config.toml
n_layer = 16
head_dim = 32
vocab_size = 2116
activation = "tanh_gelu"
norm_place = "pre"
qk_norm = false
attn_scale = 0.177
init = "normal"
init_std_qkv = 0.0149
optimizer = "adamw"
beta2 = 0.99
decay_fraction = 0.803
Each number is 500 + 50 x the weight over its row's rms, rounded and kept within 0 to 999. Layers, rows and columns count from 0. Numbers have three digits each. The size before them is the row's rms in percent of the matrix's.

# layer 3 MLP down (transposed), 1280x320, rms 0.0568, rows 714-754, columns 80-159
105:540527569564448570421476488487459511553533608559375480508469558584527488523538514495502586526535454537438444467477507463437487513557454539505498502514528486445501536498465506531500477454409527540392434424468541513528440471562484499502490501
094:427419498534476526514504493497517488459499495503433483567591539483509526503435406428459531412426429528535490545473450528512516496538486467535529521528427533438496465459544484544574504493583521529535444540511532523402490523418499501438547481
084:445447497569450473511530531523452478416548500454589372513473493400550467483495557505485489635505509504556552475479615504554569436609522497483449438490561464515475542499493463453485541475434549634441499590481485504510511550538463430438471450
102:545568569537496472563365571451460498466566473474544441510624463483526448463430507456516505530493519495562504541442559513515500478498577585605519467522475481489562491455484527459512630526548496471503479469469429515505452532597515551476482553
076:529463565483454523442566555533515563522535490476485506491496518484510453487430482536573408490544439571532501457515495378585435341492519548377576468413488569514541482566480479485527455539521511651497420520530527437519523552533389529434569447
126:583510452469559511466493579524501570542493488478599495477558444541566457504537556552522465463453430437538501569440609498501494490489509462543431492514531455542577431491458510547514421527538441455447563517564473498460507452467446493468512542
100:408530553556489586482579513459528523463549420477459465537537481417508471511546516450475529580546503519484430501591563405503490556413555549454481486577433478489524556527481501392426468490588509546531479556448442413522487477586461557381479510
113:524553523521368464561566458513577563508523573548596444489500507509523457504524475603465553545561454514546438453475427525520471528547484475522434468411527630484565478439518496441504571542519546594439528523558534466539599564439506517470483468
102:579478515448500485464487511526414505579592433552532401474470540495497536519446551445429559567531504512537504462464550515569487489533483445437504462429545423573505477519550458512494507519505563584473591513487526457592476514501424499493499406
080:580424527454441471437527540490506549541512518533449319537479487464611459435491573499471520631536505583565531455531533462572476440529490528455533489492568552588515609577611421503541506422507568523466499541511498441492554555458360522443493440
097:475548463494475414406456519438561536596546524532651487493487497506459545428339525470430454571476475490485544402449467513480436488576504524546648514492486503610502539466507479483473549528468488503475472534517475445582536537565481527446517447
103:478502487482535525471595577502497512579557550410507386530503399505504486477446487486474483555536555562522488438518550445614502500477510507394408471416522480503482524449544496415574440493539469507457479545522471473476513529464476485430492377
118:594473531422450600468486586405522550517545507477466458417511507547493532419462441551589530432527534484409499562593506511499482482478504471472642454437552437477543453565514419558519429490507488477393387497469526503477537505448398436527443458
091:620462514494424544524557493499507634548527460561512334553488416541548432407417554523491512584548506464573524432521517488581473458502446588437502441443600553584536502505560476441554492404491519523509483561496498493499550521434422471470459427
077:512473453539514432470388509484560539525479455514484528518448473611460479427406468578515529520430522458497579588460398476545517554489531484479542515538451548478465579517486457525572533527478468529478554451474474549516602486573494541512552435
117:410509394524492493530536494501575502542503515447501474472465553484550518486474555498584415495509485489556430532586473496514523433456470484544462493567493496465417520470583465538480503462501498607505485582563518484561496536548545477556536464
077:504423549462436485457542552483542552535537527531477316493494507463572455466502610488505507630551523543593482423535557451567435433539479525465501531451580533580526555574578413547563524431541550558479486534488485471514523570476380477438468434
099:436467524454545498447540497457543498471515455564431476556493475381493530525540379524498553448526504522533452497487482455573471483523459538452518468528469445545478429510482399401504508548473514603512481514503462531476423488586500439587482501
074:552440538439456476460556522526510514558512537543482305533494494459611468440519569473467492638510494588557548446515562461569449467540470538464528475482624520580514591619585407533544514406507579564467501547506511470500539551449350487429470443
116:605528562505467567605490451481517455541425478617508465557487481541521491508345582543439479563508496500546472424441492400517537426411491542444537524554454490492498580510507492522502533541564489559419441572445517455486539518487387554512488457
126:496527609525543412491489435502504366501535481507556459519606542488509497389562571415433391544551574496544481523522510448517504460488493587457500509564521481501462520429423460459505630486450522362525525411460553502460504578473619500503434424
077:537474486449415456398498556511498509524499537499508384589515435466513521345463521505532518545561547599547548509506554456524484400527464532541545432427558488575518584606465464496518483478565549447445479552464540386581488506440381545487447435
095:466501542543483517542570474527485414523438432518503376540453476552505508521503607511487619545500594500607432477538548511543499462600449553529519602428467545480480461500512507520526553545469533480406526503384583501497513497519422549408496541
111:555438595539528477478475540529497521471480409563476476515550517563480539572458460489389525543470504479484498478508531470451461479559457430553434494435633472453479538464501547548524548460474508538560473571460429567452561537473590545551474521
073:543459526504510511544495511546502508605474508498440396606541496554484541538416527476428564546591534525442583543448497546504503495472513542484546498372511472418443583530521346502565470435516542527555489464540475495424506550505486458534487453
123:525496544443444443398575493599533511467397476563453412499445463514563454452504516451437455518478581552507562458531529419589482400498620553459544424447521531520434518566485442455401507490552493501470544527559497535479464482481508595418422396
119:460445595529502479459419533576503448379538492457542483441492535421518428451560509428561446521517559501505448422607600400468508523614533552477477404470618469582463527446435484450460502527419538421500528569544602463411500587476486491539536498
115:496441588536452499547572671458566537490493525487542479477429573541494519433436447478527437495436492537566511526469495417521501529514429428424531472506481430483519476526545518358540440536449511570470539489469496538599423508505503486464492510
087:422588577525475513537495528542494488531490546433518463523603428468372425433501541550502521516566556490530515525478496422426512509532549485485506496515586445559542495500471550514577591503499524584529482603497549547538545594514448503575527527
103:520545468458571493517475525543495535477489595459423492488544398571507442581441538476526445399558544471460420547498488502522482552472434510422509471452469439454463433525545483527515477493537520513474423464443493493520462424459485444513443397
110:461552445546604415403443468457505447378446426455471539441469562492525472554482490454510509487533442515521511643452552454463479459433524493514455504542520502518508412493567565588544551544429475551512466493537467567484499568453547459516503469
102:448460524420608487477535512530514485506485532511504499436487583599475430402464426479450518483449538430555405584482510465493516484449481461512485522490559583552472500582548490460396546538516516482506498557506514394434566598572543508481391538
118:461467473619433511473468653404457521445599487653569470402543445524500525564479543450623492526427511475542472590455455476509506510513440515492501496382470482497527462510598479493456501497479478453529468461434480574474432521523428574587592516
104:537438440545439438419475471513473531574480478552595526429538436504475517485444410503434543491460542548506467428454501399510505571452538545535465552557476471428481493446592403605460467460467480489468517547459553574540591458392583479494545498
103:520449578516540556510380555525551506557512456475433468487487560495503567530459513558542455650488420544513523523539521435437507407440531577536607473489449461543525549494497534439498597437555503431509504479477506486507448553572425490508483438
123:394528452445512583412470523499486505625483503480575490509458486490533419509490470554449499502527522568487544502426554448428477479537451560554503463420509435528508516598499488490534472430574517617477484424434339524461475442503522512560530487
100:486405548540466467476564526531515483587522559552572422481506462489505509509467539546455502571526518561561421449515483384543458533444392524484502467467499439581488549558534421525517483452534553495455500497464524547519518507444407455472444518
079:592442524451402517477537534502517545546581484544475326508483472488593439452446534547510521578519504527579524446460531472610486434495503564459487457493500525548538608573569400467486447439563559585475511540499498439523580541501415549452448381
077:557467541472374511400553536532480544521474458519501358529501418421609480464450541530500537648528533561576522421555577467572466449504468508420517478444519590574539567541497485538585485486536568551475496524505567433552570526460407541407459457
113:466549457542560509539499581513554581537510523616477459519504534544553499436471433511524519477525501458495549468550555476391529466407444538530528503554551502437489460649496427449479423459468499527505532452494465422412518484450521529452462532
115:532552528558544549523502423486534522443530450423468416537428439452461481461568504424446464537525497428515558519568530527561508496428571537471476471508559489476511534449519491462454558477531474496427425468549526500484513550419406488488473602
# layer 3 MLP up, 1280x320, rms 0.0674, rows 715-754, columns 80-159
104:581436492419521402433518577518478598521464512454541475547493370470490419404551608576440420480585494565528548509572555442503518393574501480442475458425549552475524448579463554520467485596525494434503453567508590378452466513471515484477433541
082:493490510449446468537485510528548552502614580514527423474506396442483481520522543451465381591476490596547491460474573464539490478493510479399547522459581502642557478567532395496537502527564538583459576594520583466470488593542413485437488469
114:551507502532490628507506588531472580498592493569547489577469531495503490420463421556452441564530420541499532483494511511552503502530502475551529497545465448550599538528517536464566433499417516479473526512390520557470550551518528505501566475
076:535459561460484518478625500557470550472593515557436496561479531420511547462519527557473470551463515525528506534510513442579535489535453493497515444522490490521569518503561366461502562568505484577471508559374496506476590518570528442530463518
122:483549520503458404489492485540562499462571463507452499454459478422464547482433537496433566501482511597491531506510459419510490524576580526428573535475410508437498531499530487407470533421500526550512467469420561493612508545537444572470473416
096:605416498438466499445552525464589452522530452516473445532438470495537517427393569527409471487439506508495510436463496438556490404463438547469472433400501505555520485517592453431535556457556542583551483547511564438511565528499395448477541510
114:546522574494491471505541501534511558503488522527491509557489525504555488426509534491457537487539490505473419563476539464534515486533408536499502475418485451586615458533557491514527479498582492535561495499457555502553657500471492474522426445
078:575578467397425509590524512552542463532591487496514474484494544404545479476479574464478556506467469558518532457498544478522518536443535518438450517435575419559602469589546435483533498423571497607493461486464542503503474501507353518449494454
066:547411593386431451470543560514521515550526581503484374526498493455591371461500598528462488556502510569565543513489498462562474453469431551455561470502552514588496601545548410488570544434586574569505531533524495491490509530488424494459517461
095:613488520493408576487530571509472579558530478531495474493458494481465494454493479441451507612537448542499532499500523496623533473483495547414569442455458554574566502531521487432497449447577515548496456559447511505533508595464391473472462392
099:591534545570390509485482483502478569456497523445549457559524483467524545477489544479484490641510450560638493385524531460574494455582419552490400451483541541504543522516533492449434452453480486528485494506442595486447529486541446427467501550
116:535447534527495579503522587475532533516589521517543505424453508514475550468385544457440438452590551566480492420532608442541495498574501496481499535364546542484583449485575488524548510498470510488409497506471518495469528512462463560420523502
083:571500573446459561578534507476492517570559458559499443554468443443486570493464539485467518544491475580547507489463533456555510455419460555447482523470537543517515562503554396479531493417592520549487505554427503525499476474491402511447523507
104:604504461549498512498497553495442572464442512521473503502509494473519536466439511517447505471520430487475542519493433471539547511490482585482477407505458563432533570527540537403488533502571462556554469511412498552495595495502407496507507518
113:512520546545472580569530506566498490516565425549432464603540464438483423485555437494526417574566533509534467445476473488524513402475457536550420425480642540483514496508535397462647534500470511555448466583462523441500463567465480355501464422
066:538447571415424479468540538543527539547538565510481379525501492465540440454498605499495439577543522559619524447532560471578461452517446555491525473488534496572514587542563349519578496436588566613492496517499571507502526522436389460454494470
115:559497582549456486426554557484471489580468435466531463482470448473601481499469459595492469456449479505543480466531498493531530483480446549433517403426488565525490448555486549426446507506610459546516476507560526425424497471390526529466439443
066:538485581420457473487530518539490519591522558538464367566493496469570441444514592488471465574534474564607531486522572461585479495524443541466528477492607506536530572595569409505560541407503567597488507518484516504477552516442393485452501456
102:534343507524470466427533527499560510587468430502540441532573522512532462479460607567394485450529505517595402476448492465545498503435401560496527483484490427510527584477532491430518520497621487532404451482518522519538611470481427513487522537
122:573480518527473414496447490583501485468432457480582496467490419518508533444501475382542483431549443517587540496511488525523476471459488529513514480521486500450522465560507486428562480489593514446551427552444574587460531636557498531489535532
075:587451525449519458450547511553544501540515520524451392538489418484469485449498543503437426557505486605581530496461517442589490435534392547434538516491529574575532533577541409484597472460539538540517521547540522486470567547540446549455516452
095:531439559419429511505534554557583480519530539556519457491478446431518531527427540486437481548419492520587586450454534477582524488428481543467561470463471518575528541527541490431556554438559519564510518500453537443487518486589507522491474488
108:535451531610514513415586516487487557531467531488520509552404446488488532388487481584481478454482437460558521472537433480501523471584530563460474494510493589513471533519721448381411575555551520539519526479498530449442580468492435543471513485
092:550457561470461563421604534574435554489529545439463475567483510458592443425504470481487461567596531499462558448517534434536577470435545634563466437452518540503567508447601448519534427483491465498468480545473525418406531606552473490472504556
096:649511556523461558547533574479523529510641489594539476535471526485439512406512572451421437487396379625534455512394508459549544361540461531485477446462557563515526554495576434423599496474534507551470483508449531468477545478504473497470469408
110:503424571533485458469584566553449629479527527461483500511494461448625523452488466414470497490594527590565474445575529473570532524542531504442446440505469501584461561399567458434519516565512502508467511518535466478547466535500518568476552511
116:510497556554496457518527613400578536482478526512581473453427547544584381422475544573517362623440440451598455541514473465520551377471510510527465423416569489536518513447593489484533476524520486567472531545536440432606524558535460541496471502
106:620429590488518512513517578440457561529513465476513509507468409571491517371518465482506451552507450519572568511502470453517554424477479589519398512492592543517506574464584479429530499523586452461549534492572459474565534480499546497463508577
111:531494564490539508576547564521373577551534547607440476497389389470526463441452468492493494501504465489588473489434499453528499439515589526513520412489465474573507568501565468572479523466536495495464542531399438501546487486417442528492461493
110:495474495486511478455565500546526584485490605492435497527396468479658537488496483473481491481488446528579453548592560325482496406610514519514434526548481535495546499479485573474505569567554467627467477539412430433561616496555538542483454469
090:498592475570420561515391451455544541500487509533462500561501398426539550504491579524518499485540471534488541466554496565515500519528452474438548507503508350477535547429483517546584525476461506532552399429537468645515490437401420466507603483
113:467521520542453489508522589536518470556532547572405477559482514517482461432529563515493459502449463499503482460470506491536527466507507507457469484433522515412503480535555438452496464416546502472449453565467554501542500487443414493466437432
106:548478525585500484449527544503480485521543419532540471549509529444663464554415462510548450561507508556502370418510476466564496517409555513453507497477477497572603540520542490411439410514508501538372527527456550511514489458524495566472452500
107:586538579537515515524507562509482473548455447563510464558432501506496484469467557550517493446566496476564479541457462544528512408482505557433487441475495579427451472507572481470478503456474501498527451538450419472477499480471489468474479463
121:529432613461495435566506509506539508439543489466522490462485458527503460510399503440432541513486585655473566612554485438572515511491537528473557529507445526500479505473656471492459491473473495493444444495461451428535540540485528528475503521
089:581433536444434506444537618479464546496507493566475454554567408430529526446459559539475478562549416557480527450515561500540477466484444510429582542521560542501507598631487470472561496477481517544472534545527588518406554493538441565441548469
070:590511541427432523492578521540553503535520506532494387511503460485519419400497567544443454534545501552596500457513545413580477450438453546434516467505519522572549562564559407488565542434606569599468514539508483476462536539442414500428483440
071:560456548454474501476514514517527495592552515565511401497478448459579515497451580521492465623463455531582509481496556476586505481494400545465529471499528528552507588598544402483552550466541545584528530498489521511495521519535435494463503428
120:518574526498453497541543496509470569445551544473449469497382500443456475524526487506448518549561525579432542458518474422528493457490544536377496540477458552513512506540526476506522463446501550577493444520467445445520549637531453522445463471
119:579477566602473624490578562476532465453493470497512449533546537447560553442527403458449453539573509476498528422575484462561479561538412523532493426515503528462565598466536449486530453479458513484457500490521570457452541601512447537482506508